Each number is 500 + 40 x the weight over the matrix's rms, rounded and kept within 0 to 999. Layers, rows and columns count from 0. Numbers have three digits each.

# q: layer 3 attention query, 192x96, rms 0.119, rows 0-95, columns 0-95
# k: layer 3 attention key, 64x96, rms 0.118, rows 0-31, columns 0-95
# v: layer 3 attention value, 64x96, rms 0.0985, rows 0-2, columns 0-95
# o: layer 3 attention output (transposed), 192x96, rms 0.107, rows 0-2,32-33,64-65, columns 0-95
q0:463513462530470469510460530447506484475481514508507503474492498468509540513506483520462493447510512471519505490482453522469464504505508516523509487479448533445520500523553492475468498480436544518480489531475465513485486492512573497442484472512511491504492519435499497497510500526493455512
q32:531545457511529516521527499468499516467494513458505491501499495490459521548469468489506518458532489501456527497506508535509482484530504523507502486528517503504477485510504529516518535483494502532529458523489508552520482506499554517462467475483547537488503509490488486524509442519491495483
q64:489497490495498512517496502470499485466508505496503490500493514493486505503505515497483498483492492487490501505505512491506482511484508481515514493493519487501494494509513513495512503501499492514491493483501506500488512508509509503494490495497515498488493502479494470494506492503488496506
k0:485426440538550512608557411501526472554412535585482499445479480458575469434532504519520483465518486458483425512504433486458503488542483558507524532468497566425551508464479509463451515510490462434486597627471529481588465508527530413452432464517420561499478513454497566475487521456475482547
q1:500469524477437528471518504508552536498549380388511529568580488509430491524465540538487513524523541598382521471528496492523484468451497510382506435462475460592395405521506554526598516552491539566541558383515531466498488564462536482597548601560554460436541565653467422532475504501479519418
q33:490470415412454524458504498473507589489540566525530435509543521529442427439575459458444569599515477523567526413428585506530511578433478423534421511563450469485507499495438475589552516543448451587476466438523533589428445470494490507470583522621459416594563422476425449542620511560554550442
q65:477497507499504488489497504497493508463498529471496498480489484484506518488480478507497478484499522506485513495487498501492503471490492495503496506476484489501487502501484488501502484507493489504489489473499489493508506505494514482521496531504535501519492525487481491507496515545522494501
k1:457520515502457457469473508467509506462503455440498486510496500457463494519484490507502465519518475541483539462527529485519499494475540511481496521506516463522495473497513502510546470482499487491506525463532467485420501490459534491473534506509521487532509485533496510526521509499536488464
q2:461467471543555509560482520550478470496445514570550435527461408420498519434452481540549420504534506506505462543482417488457488501554466507519429508517469565390551531463456400495462402409532503488480517552471440459495518517516526422461477469530490480510455515429574517553513499504469535445
q34:489510466542512515548609488477491516489485490523503529436467439576540533496507454472513450515561560577493519577521512498447554435541522588519510558477555546482530518408493479460504549489581545531568476532388498466506508482553451488474470454492557524494489527528508446531438451484465528540
q66:569509470484486477468473469542510512534434460532500465490469526496555504541500476520535560536502542491510457449534458479468459499515486542485475459536481546511492488516495502470479460490484451474555516499488499485511468495504482500514513455488471500486495492497530491504496517494478456523
k2:477507514515533572517488493537528489515492514551508462515511437465516522511506491507535549515469439496502476512490451541530456524516471507505460510555531472470517442460492503463445502550523501446523518530446507539557483478466480494545486519447457491473552506510517506493450567492499518507
q3:509507512499477540487537495565497478528511466460519441534491527502507504488516549512485531460487515533517539499517472512541461514472488515480602485540526460467543434515434520558527500512489450432435485528509531564533471530485476546439531459511434517548496472495480464488503488484517516403
q35:510462550530505475468481510422462468498432473485544529510530506459565462600557485558567441478511518492512519536464411474494569490508499508419555533439480553565478495519536528473513454457484512506456528536529465454513496489510499505555528498518504481466467516488535584519491463495486475509
q67:507514539514440518510482522460498469527500463481517486551527510560468495509530517480471519472504464473547483532507503504479463518483518526482510491509516483488496495516552531496475517475496523518500457518467504502493478487543452539481498497479458494479454505503502531477491449487482512503
k3:524496474491526523533462489535517445517479559542509541499491551554565513457525500581487585503530471476500453493450411469432521579510461483509469489507441527405491508557512449453524511508481538518509511484382487532565492480591479454514486486542502478474531515499496441557512427499462490545
q4:475455458476525535486505475482490510517480511494520397474509452523540510501426453416544488513522467523434483512523499561538476504555484519496466491466531524513552504524487427509521500504539460568526519513527459525520468495513491500503453445480526428547491461482491513490447480526510529502
q36:529451498504480532460528463476433483539450468522546543459501558565561541555548535486524434488484494522491450552524521433463457527577470506485600443453510546486524497471518567556493499475554444454537531574538475459487524513531536504516495442509550455434471498438492485451568499458499499505
q68:482430512524478507492518473451492529448492529492496435478513447456550563507474505521504513552501495474509555487531535529514470493494520506520490454508493456473491485549488455528492421474503457591541518516521479595485465520457498463542522544550565499542508524453550443474472494486480510373
k4:494448507512466462488528491494484483481450478503560470498571504473492530472486473508586454499448522430451561436516504573475500452446498445583469541426483461494492507503494544554494462494545519502519433497488533546556506470496463502573471460535549515476449526466518522382502483533503493467
q5:526490504488545490505504467489513408558477542494474506469483538521565553437469416539462488562503502472486473486458531483483558487494490470601445483432460467493492538537488505482488479532556564479518496557496482522505491491506481541475465459520447526559525497508562523488459488518527551568
q37:465454498509511533528475486510482476552427427458466532483450504477501517528495479471456455506445517463493466530458436485457521490519432545439497495459488490486448558501534496529490485482523501481496534464461434428546509495522468420603464494445478547518458511542500540485403513479441425498
q69:536475504490548479485517467492493465567429486497521471527468538518528463453492453432522496489492461487464476467526485441469485487520531520481522510503524559519478492465482486456472539490476482484520514513520528450512476513551447468455497443543489466536481480468485474497465465495496492527
k5:534455470467514498504443512510525461491528514561488481473525468547536474480468438452470540515463563435495497546504415491444472503490464517482477539553548498516519512512464569497476485493511482463477520547439510468523491455536453516490496500451421456527447450488564510473506456452461455592
q6:502477495468495511523482516550486480507506474500468532531428446561497508433467478570511491500477536565457531554481447501503500519458540503486571522441481524495476490469459479480542480474535491518511519469482527539535441495516446474524516478517493459518502505518493457485496480495465517459
q38:556499506489534471510517499557597565535479497549503515543534449543456482457452476479438528510485506555500461491509498517509514522498461506486521466466516503498502566469478506508522545459523549531543533475507476533525518477498476531496377533546556525515521514469501433453492526524529520502
q70:564502491535579481500594449501469478539493495540483509513489524512545505451489440476529513522529485418464543476525521425483483476514514447511533451530474588576498491482443478495496471509416511537528489516550513482526483525603534467542505513593507515598504527500571448492553497518489553505
k6:562571525517546478537422484567510467474438521575486574498502485571532467485544500489520575552494592502415523514501425549520510526478439457506519452546590457523455479477443554457540502510566479391491489473498481376543478429552416498421485425508550455565454463455512520513513436444425486561
q7:528455515569529533547506464508478545525487480514517495477454462492572497457511497504489490467508524522536444559497496474502473508571450473474516501527490549477543559477491509475512439477509465490530549536475506492502525459573474498484454472528440483484458486434564470503580494498484516514
q39:497510519490516478555473515442510540491452486538489522486488531498556557521483491459562490443516551551461512550458492462511570440556576520493536535468543518478543576550441440510526555470464500500477506513444495577559489494537511460481441500418510512447516547505454533522471452510470485536
q71:611553467499555531488488506531539521526456440521547517471493567484528479532471488503541554445453571526503428499493448547454562479514472515431509509437511529545504490450486545457470480491529499444583493432478495490530485397539477472505514435492447526493539526459477491441487533504506438523
k7:563446505515559556500501465544503446523459512578492484513526507493507484519551581483518531464506473454524495494460484486551461536571500519562435493540522531507455541541451475532591470479543552496559462497550486539462471446501463466526452533497542570466502562476581556571455519468484489471
q8:586454536499487467493486445551532472545486493569525509461511444474581492479511447450543569520516477517453468534554506483542469510535483509556439503511499531496523490475451542483499495473511443461541546513494513497519494492473463515484466465508504547446520456470507499534476522456457535503
q40:469461542515483521536459570500447477497531522560517500469493600525563479451535473476464470455409480458491437464482523481507470566483527566497488500491560569493466536508525494458432529477496450484583523522467555500482515492550553506494518504479532496522518511484476494511514526472524503615
q72:513509435495498489560487497521538489574488467558531556467472551530506467434536546440558541531527479521471550470554438506512489560455528488494535452581530515526556513471554522504489499536508538461503523535521557484506526502536433535434488462421498476532541439567521499532482518456487463552
k8:467588505522479484493498517449460500523595520450512530409451487505485488474447507457477505469555502446507520501597529478513492451394538497533496403445521590450534442465509439538457435509421544501506474533541571531448530521520544558473480523576522548469509472498485443505542500470540565449
q9:462524436422482547530490518487495519517538498507446539429518512598433497471495486522522488404476514528525490516497514517490461486481493444498513521452492451495497516506523501511552506518461510524438514493467506459472530534520454546483529467402502511480497509525509460507478533442500471509
q41:485503507497525469507477540560520569469477480480492544539499516471414512450449482523516457466509492479485474502474467466531521449458464455493491470549463461515450528544428470535567503507448511503459442491517479511506492501483530545461475500485522457537506443517502491549544496576515551523
q73:483518507538412479488520512405584510525507511443438494535486426510514585500471501525473460462466465495508565580469517525493532436495490517405500505531419492567475505552435514447504507478466528547484416518510523521470489505482509450572486550437456493532506540551540538470525504568535513449
k9:443487457422540461468546497424503580457472539409491505460509533495406471504468600480483448541496471509478435477566558478468489453507538431426513439466409475497485528491429427521616511501428526568440475427599504500460483521460488485481539618447507513464518530572493506566552501477534500476
q10:477487495542450476507544553470544500514537521471483551564499514502498470526462592589454532525534504526494513422564540467526538455535495423509510511482472422517437487559478557514559570532451556506511562434490493450489437495439469516460539507475570518494559493576464489467552441542496489489
q42:400472477442454591412488548517503514485516456440554483516488500493492449465557448527468503562463483436466470483422518522493473523494526517442486508437475527541516531566524482519518522482448548539481453505534543513547544470532490490607586508554439432528546395516473502516538509533505555461
q74:605517434532506447545527530408530552526485518485525531512479491507490468453450508482496469517518499521545589499504531508428497477511511441442526475530475446510426549461519522450529527503508524513447554471546522503509469506418539549486477520506467462493509501537496608586429418507464466566
k10:491462447516504524545562417576513463499457479572483541462496479509590531401535491518514533416508508379478470475498343460435466510507441586487541483488476570410520509482500507485427436525416484414482537616438507475499430410548473415490470462489472588446470514518501465492510542467456528551
q11:474517428503495519478498499486519515558572577587553484450516456488488461447500492476552518462504493434553509514468475497450475552480482512563458449475515485468531498490549574523488489527513480413551507569487527450534541473517488500441516481495484508512507493494520482495478480443510550486
q43:498441489597474476518486525502494525480511521529561498512489548473508496447450508567540435452517538442505507514509443503488538541465478528526511442584520515472433530494483574532523501524519499441543503481503522494533476483481499505422519445521458487506470494531496474498499450554534547536
q75:422453536542558570535470466566474465522529509592570497511454448468525466402570552478492460470519464507501469521526484465546500501476494520551472500573548573467458530525507507502483518514488462484535472522561554498516526554500507442504508490545510546504569487454577441530426525476520523489
k11:534555482574437525467490482488390550461496450538533545523504523541510535472488401487530474531462518530486502477425386519480519514502488480471535502461582421481522496405504559523447545545518477465554531587428447475518478424494432525484482407454546460519515501484441516485459526506474503536
q12:505504495505493552480512414516511513546553438408459476501548449444555500458541510500497517502454483519584526540503519487478559506450552459442430470444440521544459461489481470414556462521541530502486569489460600487533520494515479437578540559526488441481459535531520419474469533433450514480
q44:549430456479527459536523478432483443514474562520510486481453527460529420525476480472476484559528531502519489500428593523496494537480538475511532472564466507497493448470482534524527475491483472497502492428499533458467450467494493478491540502484484532564519429544515446574478483531476439474
q76:534598523477538502525454546487554484543519470416535486456497479543480484448511466490456514460457415517479488532489491548415442537465531514522465518470516520504559501452540532409570448482593499462462530437505470554524569519494458549533458532444515459411465424544422520479509475462521491519
k12:552407487531522541536502461490473486534434512578530525486444527431559479454495525498526420545513523495543497494454534460503506510586498496508513582476476448478502520416550436597485521446509480548506480539462543484487490499512547450536456522563422481467528487463488509539482469514505498541
q13:511536502513465473540511509519474503486482428511533434584500523531517475531458437461491477469471486520552444523464563508480487548536522524499423535575509514501450514463564473541525495480505479448495543536496508448500507499446525492556432451506492518476458517478527493482451499555494503493
q45:481477568521564513511444479536462486546443483467439575404474514512491545527469454476566443533448540498471522527519451527510517435522482523512538476466473457503513547512521496462489470525532487541557500534449443415403512528472498486469497499553565475464483556514620560564456473527510549593
q77:473549492517426461507481546563560539493480465543492433475501489584571463505453514505487556541496459537583510533509441530556493503477533511535510535528522431432483540542516466461508530499540522541522501472501482490480517428515482482497514510406396424522445453549577496474453491447471517529
k13:536465503519550518523523504490485473518465583504493538525497483489500527493506507495551493503479494471456486441480514561472491511451415539461468491465398586468511475437549473524472482487482490525551509506535490586542548529393509472472519531518548501473534536500497558511523504545513463458
q14:539454466495508576474525521470483498452455518474420448441488501467543552504520522581569498531531503477486463464461533482500519524543509508506417503470521487440505488481484531467467481488422492534540472476508534498476486525498465525448531458496491502521533489509574489476494380484505531489
q46:562498555578517589640462463486530430575514503493519446511464527486515517494446578553448517560445529523549517557434530511462422534450542496489493490562505467489507442444518454429457454489429590473534489501456494513504511471445575453558496543488464541516513435454535505482440448461499505485
q78:524539491491531511464468520479583528514520554443519534483494480578468470515468455555518493453455534501469484534456477503519455490524474528481557453476515471514506476529487569547542519483455501513558451495445501517552445515513445530418485522471481504534507501510514530539478428568477480537
k14:489430475436508572450435561551508512558528493495489498491530546503442572513465572554537404509546558492557528511498504476544467483528504483515548489460525469545459494509555539487485491388519471513488535469558510422421477527513523481533576467534485472490537441530445484499507567524467564414
q15:506541545482502497485488441565516505504515519488562529541512514526522464488449487488549529555488509542532536421493563470505536499522445478527531513461497592555532494467542485597490456489528492477514501464556427438526565469485418436496470519464518501516501557456539450470534488533544507470
q47:504467511513457489393494542504500397507512486435480523474509516514546524471533469454442514496430509573502500475507515506465466521516490477519582501455517539502462509442416496424484440481503503570516513451481458504566446522521442473490521501656522528546477490510518461510488543580485514477
q79:497550568460484511484408505524623484546436547508512542437486504535444516562500437449512494504441526543492517487542449543454471474518469516540499489597544527487570547458493566526465480374448433511588517418490446555505469520559444523468541509456468420578487460493466528469556506431544423464
k15:543448463570519457509547445419513463425516501502491508489522505462548566544460501544526453483460417474473492489543474516494517528582473532505531494523457490494466447558543384478465505467526502525462555463494521556501548537486503490529478489558490486463458505490465457543466481503522440506
q16:496526521480463443511495553452499476510467526455539571516554412536500448521552497470467488510540455438546558532482512467500510484484518446471562542495504477499492471448452495431403477507491492471499437524504494568476518462575445508455482497510495505583512548457483519481459559577493517490
q48:542495455449546421529431479524539445508433506507464537424423482522490543493447487493470534536451505516466431513543492500478456507510487515512508507562529565476570422425538475460524483573542489502509546536528507535547508491511530501450516494494560423508467450555524507440511499492485420545
q80:569534491534534545415476517467494439488518464522486516464505460520469390509450513525503549505542478542553472491588479544453536466503510510501502512470491480503514452450464454456513503496544597522494517450536489513545514494457490451480508493506511477521522531468504509598463429485540418466
k16:531481485511428513549529420510555523542504459479452531487480490431519597514426521479413510540518504525480467504476470551484549503521477525498508473496457511481567526503536518480442468467577532449560442504457520513467457515489509440495547490496466553545531508544503501416509453456463506481
q17:491449495488504480541512471513491525423545545489471491555489508462505594500536519513553501496438541453516521563488457487428484515492529513525479439554552470494517473457514496521523465495479490512482532463497540370480442554431549455466511588500569530512495487454506422577561429509458497459
q49:387514592483532538421529566532436495505512471504524478424495529502461412465496486513397472484514466498435486564552454451495539455522447519428573508515454511500477496545522522477519443470389544549563475577567526485592487504511470482545512512464463595435438586493528471446447450527482473483
q81:523481475509541502433400476509425591461521539458470406462494530452542585428478606536546458486524455478560492528432430525548464519529513555510436512420411450536505556473490428568549514493489542494461478530451466500504486548501500437530491673574577523500438601523562501503502544482495562504
k17:414503510514454503553496474485561484426475456551577580541483494572514482552569438493454450493534476483536556502476505520543524458493454462548486530508506474512459517510446575483550482547517562517434569437486528454481468461440496500491534513555543538470449441496478479571489523518493493487
q18:528511545482480464504444477493490429496526526519434506485515536497571483540569491508564491466509502467481533427520516456493503537526500476533483547470500553450477555485489576558524530406425460460557522528505465519484477471503543541523508483504479464518501402465492531470520546510547448526
q50:511515470526516475501467559485503443497523519422473556485459425469482433400561484458493541497527429372486495518478516517472504504489475548556531552555499572552502411457469448468585529576521506489491459557532554470448511513532511561500487503493563495497460524459500482514537554537514491500
q82:485536425512466517556458558441517438482447524498488528535516506528487508488491469478482489478503529506484558500513512529469513539472499463489475503458525433544565516525488546468484495522487476470500592479468529481543472533521514544492542477474493442499526486489439478502500468505447460529
k18:489413500479528472524476531522551525461536494492518503482542502491576494511422574493516594494476456520543507462493540460512516519456537495479549471536524492484487485523479463567479511488538474475516442481533553513491493438423512467498538532507530452497514583466517390491551461522491507515
q19:455525504499524463533444429548544505472518467542500548495488537499549492532599516559470526486504476466531468531540482450507438468510510486508507562516471531516526467485496546536499522542546447503521442512420455525526468482449601521535473506476517473442548498482422546559544540505498504496
q51:555451494575486505597468460505447491470449516506479506490488474527518502479512509504541525558490437499489472447495628450497481583466390514466584514532487541447513479554526520571504455541483504464503520472499564472493565524532548521448422558529530464522485471421500504498548479534486497514
q83:601534480473565497491534461514503467497516574488520548430513505472504465519434561529447510479435454466539580507496479488483450563462537541554510472445495536432511516412553463537467437462474507497571501460540525555527459456514514493460519476538601508535554428397449532527454521524498424473
k19:542497541502428524510498494458488504559466485495552520563496493471577534514454475452480559502462557491432475443548511509603526449476473513519545479551469521501470545494505492463492542470482468531494460468528492555488534474544521587571481440507475495476475543522481506489468475516440477537
q20:557547548519531538472509471519469534533542564488545468437513618487507437513474470498578478497497519553535486431485464492488566475519533532487504512472465534508508552488515555478468557436450495482494552485470538541497541545486535463494517488466455510500513521489468522506524477569536439538
q52:457423496543446496445553526481541447541539518594546523486499516456535553502435450429536542487492582552498526465485513469469510509553460447516448491522523479508500549515484567530479462483501467505409393498477467473469496577512493539518528483521488556508512496562595488564452458437530548475
q84:483462523560507541514492439445514551493490583543468469480524532467475479447500526586519515554527454473525533465501532472464448467554533507501554505450505507467474502501392526518484527440504492467503453562483529529479430589503585517532495617517459543502490567461530480515481477503452471473
k20:490499371473562443516542537539471522506470530565493481451501405525442507545502461473453446479516493547434514585477482503544526503471521499445554504557573504545452500490515585524491515555452469407500458493533489460469527512529515495461539467505488452468535478554518480505472490526533455525
q21:497504514477532473524458587529439479523546551500463539490615523561507543519501564434447499500437491563513447397532529453551502508521530419522445457406517464468450524522507453482531477503479536441484530472498432481478444473490548458405464569455529478552506553558471507484523531506565506468
q53:507519517521490461543486432570437465457488524524485557528583463450503559522480487492505530570492418484562492479546511501567492542453510523571527497464470492465472490462508514514470494479546436520520503431461498514472492533426403497373533571476598485409565468446504508495535491483510482521
q85:372481502564493597539554503458531460528531543577508533552515470510519514491482470506568422542445466597503489493476532428497497512475512455499507537463496555499509504470483495523450517503540478512505471535505513539496432486498538432523495513564569517469526521509534536565435513455482553482
k21:562473495455532510494486492581528469535535494522454496472445532532521567412523482521578542485447538553476438499481472574457566380486463511490481504503537453459483474501404490486463514550575468475520448536489514505536527526492491613545527463445492504492548528534494539481474532537487484566
q22:466523500477512500548529502533489530532527451437499494582559557476475533573498416550544535507465506505472471392471504451503567565584473488488527513565550527425470502550518518510476545552497424516553524509483556477460548548444507534487512486539498536453473482525472449509447491524502515504
q54:535572453521444471491553483451431518534492495454500458527482604508435502553542472524537553538483410442609556453538435530521451473511406474517444544472485527502474528497502484514482601530433537496434472511518559523539453518533540478425539451609451383641497507586521480497451490531485547555
q86:483516478477575491490533537456378425460540466449508491526571521540556462476483528537581516517587440505475496446518462492510571504449545537503508569373515496481492493582568433437532490561431588505450481529530420485491503487474504558493495513553520505557507549507467462478478472498565471474
k22:399507472532445536461478564466529566493487554564571512448494498499511532486517554456528526521457442514493449455523455500474465470379483453475468564555499523519523490452444536525417532503542518479521530468466465458543479538489520531477538514577492528515546428539548470484474477405571493549
q23:484393540535438510493483486497497544471501502528514498535536441442459489616525618484455517504550496437458484542532550520513466537482499495460509484586478502539522423456446530493537519467562470434501546484462530481478524498519488443517560506534537499473470490518583485512538587509492550451
q55:426487521444442499512476508498491565506553441555488499485520456522492449499481509530508538503527478445463417538505484538498515541497531505543520529466544482442474536513535517445494515464542452549490426544417503527426481497445501469397492552568540454454556479436487507508484440512468511520
q87:421409433476542519528470500520457487515528503491520512411485521481479487494491426485513485525501474485517521524484489460547528498511413483474525509504512496538534530491483498515508487504529543523493552535503478535513538524503531490562529476463532470517548480413461405485493497489520540472
k23:543504533472414523505498475497442521508497437534518492510474498537503521454501491545526517503498526505537474512551477458436499496519460524551496519472517501538445503496528474474558506521515551465519435458483438477471565452469486513485530580506480472520475553544509523523498506507524472507
q24:466441498504547485455478559527483565519469471512427540444484570561409499440495501505504504518476491476545476472500494500420561499439576536492428542477466443451520583448466456476472564502472536582516470491497529452468514523524555474513537508435463553497485521502453508446456483511487509537
q56:609506499494509501510562474531536418483459388454521559487446547483462526528507522555533506497471502534396474570476510550479497504534450572437520463459531472479500474489502507517553518520513588412477539520483483447526483554512426532505538495548445534574498513496476497469532449478477487442
q88:497559483519537463498551484468540494538527462551534511515512518499495538489463528453587556519500397540553577513440471561482452589431472410469498481473478525441485488531553502475531503473513447420533509443455526446522508487520542470548521486516459445543493441523537481432539504475496478471
k24:508468517486516520521443475518600431529468594450469564473533529504512456543515536526464509460506535478447438483492460497513529476503490456506466545483493513503495499481544420493441516515509539503503539461440492594519453520509498508515472486478491482529541578489512534576505514504524452503
q25:478450510508484490459509511501524462474573519501578523489566449508500460507493442593414510506497495549437494587477441491507444450453509535487468515400474500479468475476515514440506493490558534456477493465557496541525509479471502556510477506520511514432542467482461541520486517525480521492
q57:460480518519517493483512591510415519498431511496476597465393534551491521498441490439509477507473467539469461565468539562433523477542472424508494437460562560552523561525479532463424522488544479533577554488526374473485518523508554489467554507525504529526458480516488439505496455588460576513
q89:388464510460452491533494457458512466474506474497522493506536423545476457522528473515443502482498494506469478515461488502510498487411538489487527528478543538476541561582549492466478424578531503556473401531487517454482525532456520489484514575467522554513530502530511549487574505490507516523
k25:542550489475554483492580545465558529536474541527496475552573533497488471520516447501526506562497495495491462465495503525492548480456454585565487485437507497485480501498532564500472517453513590526497512478503466485490508488455530449441586524552450522531475493482440546557465417589493471538
q26:516463548524480515420492540554473546503517455542543457539512431505503517456491527499517432477512494540552517511451497531480498566593538521441463416474488468561539472480508492466485605408524480525492495559422495424479452435556483496493452450461504492457456505508482552495520477489454521447
q58:486429531526521521514593477509497476498471450465532492543551461535490511477523425544553492454550467421554514512544503468460537512436480479526460608474549502469482520451382544519479539471396529574559508529564406457503498540493480438486523520491545374511510423558520421527539470447529500429
q90:589542492488496520510484532493565493488479524523492468587467458531521463498504484499500504584484464458479559416513456508461443570511522514441560540480520542457520471473521541430486541548477462489534526465520527486471494540458508512469487507426461410565529507505472550491538479514495536554
k26:419502545518528499434475473548507530478504475475567493520527521500480550506450562470519482424492465479524442532511510495532567489514569501478466531472474547505491412498523511484563489511496452566492454466478454533491514454516541512430512545529519528448517459504505446430528572514527450531
q27:472498565509462582510408465524519455562474525536400525463488464541505494411499531478509482545480442509521539389488548465471477537530465503529491529496545512496526559446476460478518604492491480470534507511441503492479505530486512390414539485491514541481613579543452502517505484449512460526
q59:494505502486509437492563448544466521527572502483381472555540473446504518461526538505496475498460541538463474503488441499544542443517514541476511473586603574442475482547447579535479528501461466513475563594549525471505477483517499546560448572501559509458489530517529551535507488531468530454
q91:489519482570477515473612502525389486536525439526482464512491451504475485491560548435482532546561506568521544469515523428430466495508551477552523486493528605472579500487528384532447515536502439510453468526579466481545596532429540523526443462597530543461564518523454474480483530443551487448
k27:420590488534447414443446518602477507506541483505470547473552503499491456485496497446448559536480545609475526377543533524479486496506506496459523541522467465548508502552485472539503410534452473480471471472534486511468460537447510500503484514479503518586507460450452534540506532532442461510
q28:487501525501460518496478479496466435527456486545513479513449541480498543465551489502540506474441478484541402498499543543483434466480490521506502507575540519438499431478511479507468496534511469506417527531452532485468484444513468472520497503486491453531469519527469484468471465499528466523
q60:529497515560498506510481472479565427531437550476512482482481464503530503509530630476457538450488447486536546468524510488520530574557511411514495488520488489508533524502496532484504521492548487443480540534483538439473517536519505457486481491469511502480482532551535487488559481493444480549
q92:487536542565470518430520543468475511441475490524505467569514479512447483470537507544504470560568449539514444469553544464505450597530511453588464433514569542547559516464506507546444465479481539541511448412459496445561519525478452512587460535603512462484535488502501463429403416426458529561
k28:519553472431501445445523475442508533460494460482507464533497543558421489564538475443525507468542514541443594479512464537514550458485527496470517510495467475573496527523537493507510527498540536504549455495522497494527484522457508577483502492493517508547488439494507430508565457585508552494
q29:449477491435482549503538513543484470519521455542458497524548574546547595465551504476520442515466496507576492440525513516529490449533490571518507505531436511530589546520514433483492530542459474473515497526448518517540459486494457501522497425461575508482492523419467525423530530478482513524
q61:530535520545450502535478551521526518446465467492484563412535497533504521552453511522556454537532565498471525496477485553537562450576475471527549541496480437440492475446492491540550532462405493513512446521543533505522452477532549533501517407494526477516506519514532517480522448504433568545
q93:498508500457479480472466532491521537552454521547500500466470502494441468494504467546426511537526511452535531565538495508501429463561557522535496454526508558463461531460478503529483543374473415440546472521475465463509451512515487476527463456552455478497364474491494500449551543506481456465
k29:528537492498526501509496493499396535429560503478527449501534540534563449518551518509461432374495504517466519508450535508538505488491498521442463526513472441486480479504487513516561488484549509520462484428546488471482532486447469509533494485457481535463520536550503498486461490491543491520
q30:438488484536557469501527437478502477526481548520525503440451478445578453458466482470455457564550470539423465457494467517462496487524493545478496481549438510528477524554516517536576501570541453457468616452550442471574538491540580506447427476425537486541456490463447475468550474499554511584
q62:494517477547519437475463520485483484481485450547445470471522488533458516457461577496491517556556506493571497490494546474576415511577547467538477498536545483491546518523440486575540429506449526485435437511515438507559489492502545479432492457593536513532529494561565466502530516455549482556
q94:518513497456563552620540502450513456473520465494502515471476498481473476574462524450511427467475527516501587511488492540574582531484479415507521461546462373499514480545545446540552524507545489517541543460575514493509472416553430456471460446436483450491489498542618497443536562528471471446
k30:508424506498449456411516492511571523539522523424517519537499514449489515474542541470495446451534464495495560491535546521552571513526493521501549433532490534529486445499476441483580510459495508536492509511497424458515449550472472473495460530552497533477495550510534515470445469539542516452
q31:520487551462396523503464517444446464462495549490469505542511519513505527496454466445557461471526520508512514478453508490441462477486500516492544422533460469499510493509492524516477489562532479479504505459422503516565488488498518531489441532491504493482499534518495528496490461566463510537
q63:544546520546519479534490494478510476533517499523500525486513451516500461553540479504480522520565459484537504486580547441485505572490507485510538494489586573465500539550579510529490502467504497415514465504527472513500549478465530548512467471522454530518537508479452516478429489443482485488
q95:506584445453530452531519552507537397518438466507509532481491517542537387577513462437510533506449526443464506474574486567452559516496471440407550461527494489480507455463489507467544503485492515512528505426578499467504502491575456574405543484407517412481485483500539560546499588518477431507
k31:495488497512438444469489536589572483495477457410484527552480476451511512492459544593458485475496464437472475491552502432462527529509486509565491518471450523470497550442496495518448519456445482532480498471503535493518505534483518541528445544488472578452519548549517504513469473505545560450
v0:424614529519511455467484412547516448491440338524444433490496482498541502550508502507493512525535542530540442524479462463493546500484520478567515516492580491498453448543489445517456541393533534493471466461482546512500478483464569489510500594508547497558517529465457525520465542539481526419
o0:467486469492513500558571486522411482593415413502559487497557615532487544536489420407499429444467585574509451526579449501476507441582434447564510495515517485510504561515491397576520518533484466440456460573526456458442552565556494508482480378484511427495492500531460469426426564527513504544
o32:462457495501449510522517543489524540525540562482522509485433571488569514514410504437476506549438478495513522521541497449516493479553487536422525535562493561413473516485507550533556504488518473420487584537474472471464499550453567510486516444457483473490471454578489517510532470492589506472
o64:512539475499532449506489490515485538491425479538524451545503497518483477489505529523498500461500515494542556481511472494517495542491493515484514519475480485513479503516535518481450540490490509513501508477501479481515524509470469525485455525471456481461525496498475487493450535480516498487
v1:601531609475498506519549458447508475490562395445484520510473485566541545518536496463534547477535480478583432541515515534505559559556527508557392426516435478533443529516488507563563471516474486503532488544511444572443565503503532543552523495453518521545432492446459435529423438571418472475
o1:461466369543566576530641530501458510449573458408467534478529512574439479461448441536518546488544491451443527461491467485507573485536478461486422459439522369473503496526456610592421591620464625523505417580525583498496511513520503563457578432540532530563525505583480440484406421488456618470
o33:529576508527542475544484534490500539523493576489528531488555517497448502564508497493514469526525551496488542477546522478534563467482439444506563505551527482467565468511472524508432500493473501535521553521518557476548533514466489522444468437527523450509554445517535508537521485519542562471
o65:514500523503519487487533475448499494520518539499505471531477554480530472481477507454520510497547465480521516506467522495494529509533526513504526484492462510450510515507526529503541497522472460467539528502494495498493511455518552542493556503503487533498494499552473524469531435483498463484
v2:463487553546436477444606524491469505373545553487508411494561547480512488531406507505563483566424454495427427489480471508502564445478541511589493499589496464477489587474522539507549499504438546451570516540526528546497479498547521507451529488498452460427484570502550474530487522408558534416
o2:443502512541550468498518586509484379542571463438453495551649537567551483458537533440434519468489455505584438465509548467500540575542512467508480492569496484506535456497545483415605429533535522498489522519500488452585521398429352500358449559538517558543391538530570489464451507502523534570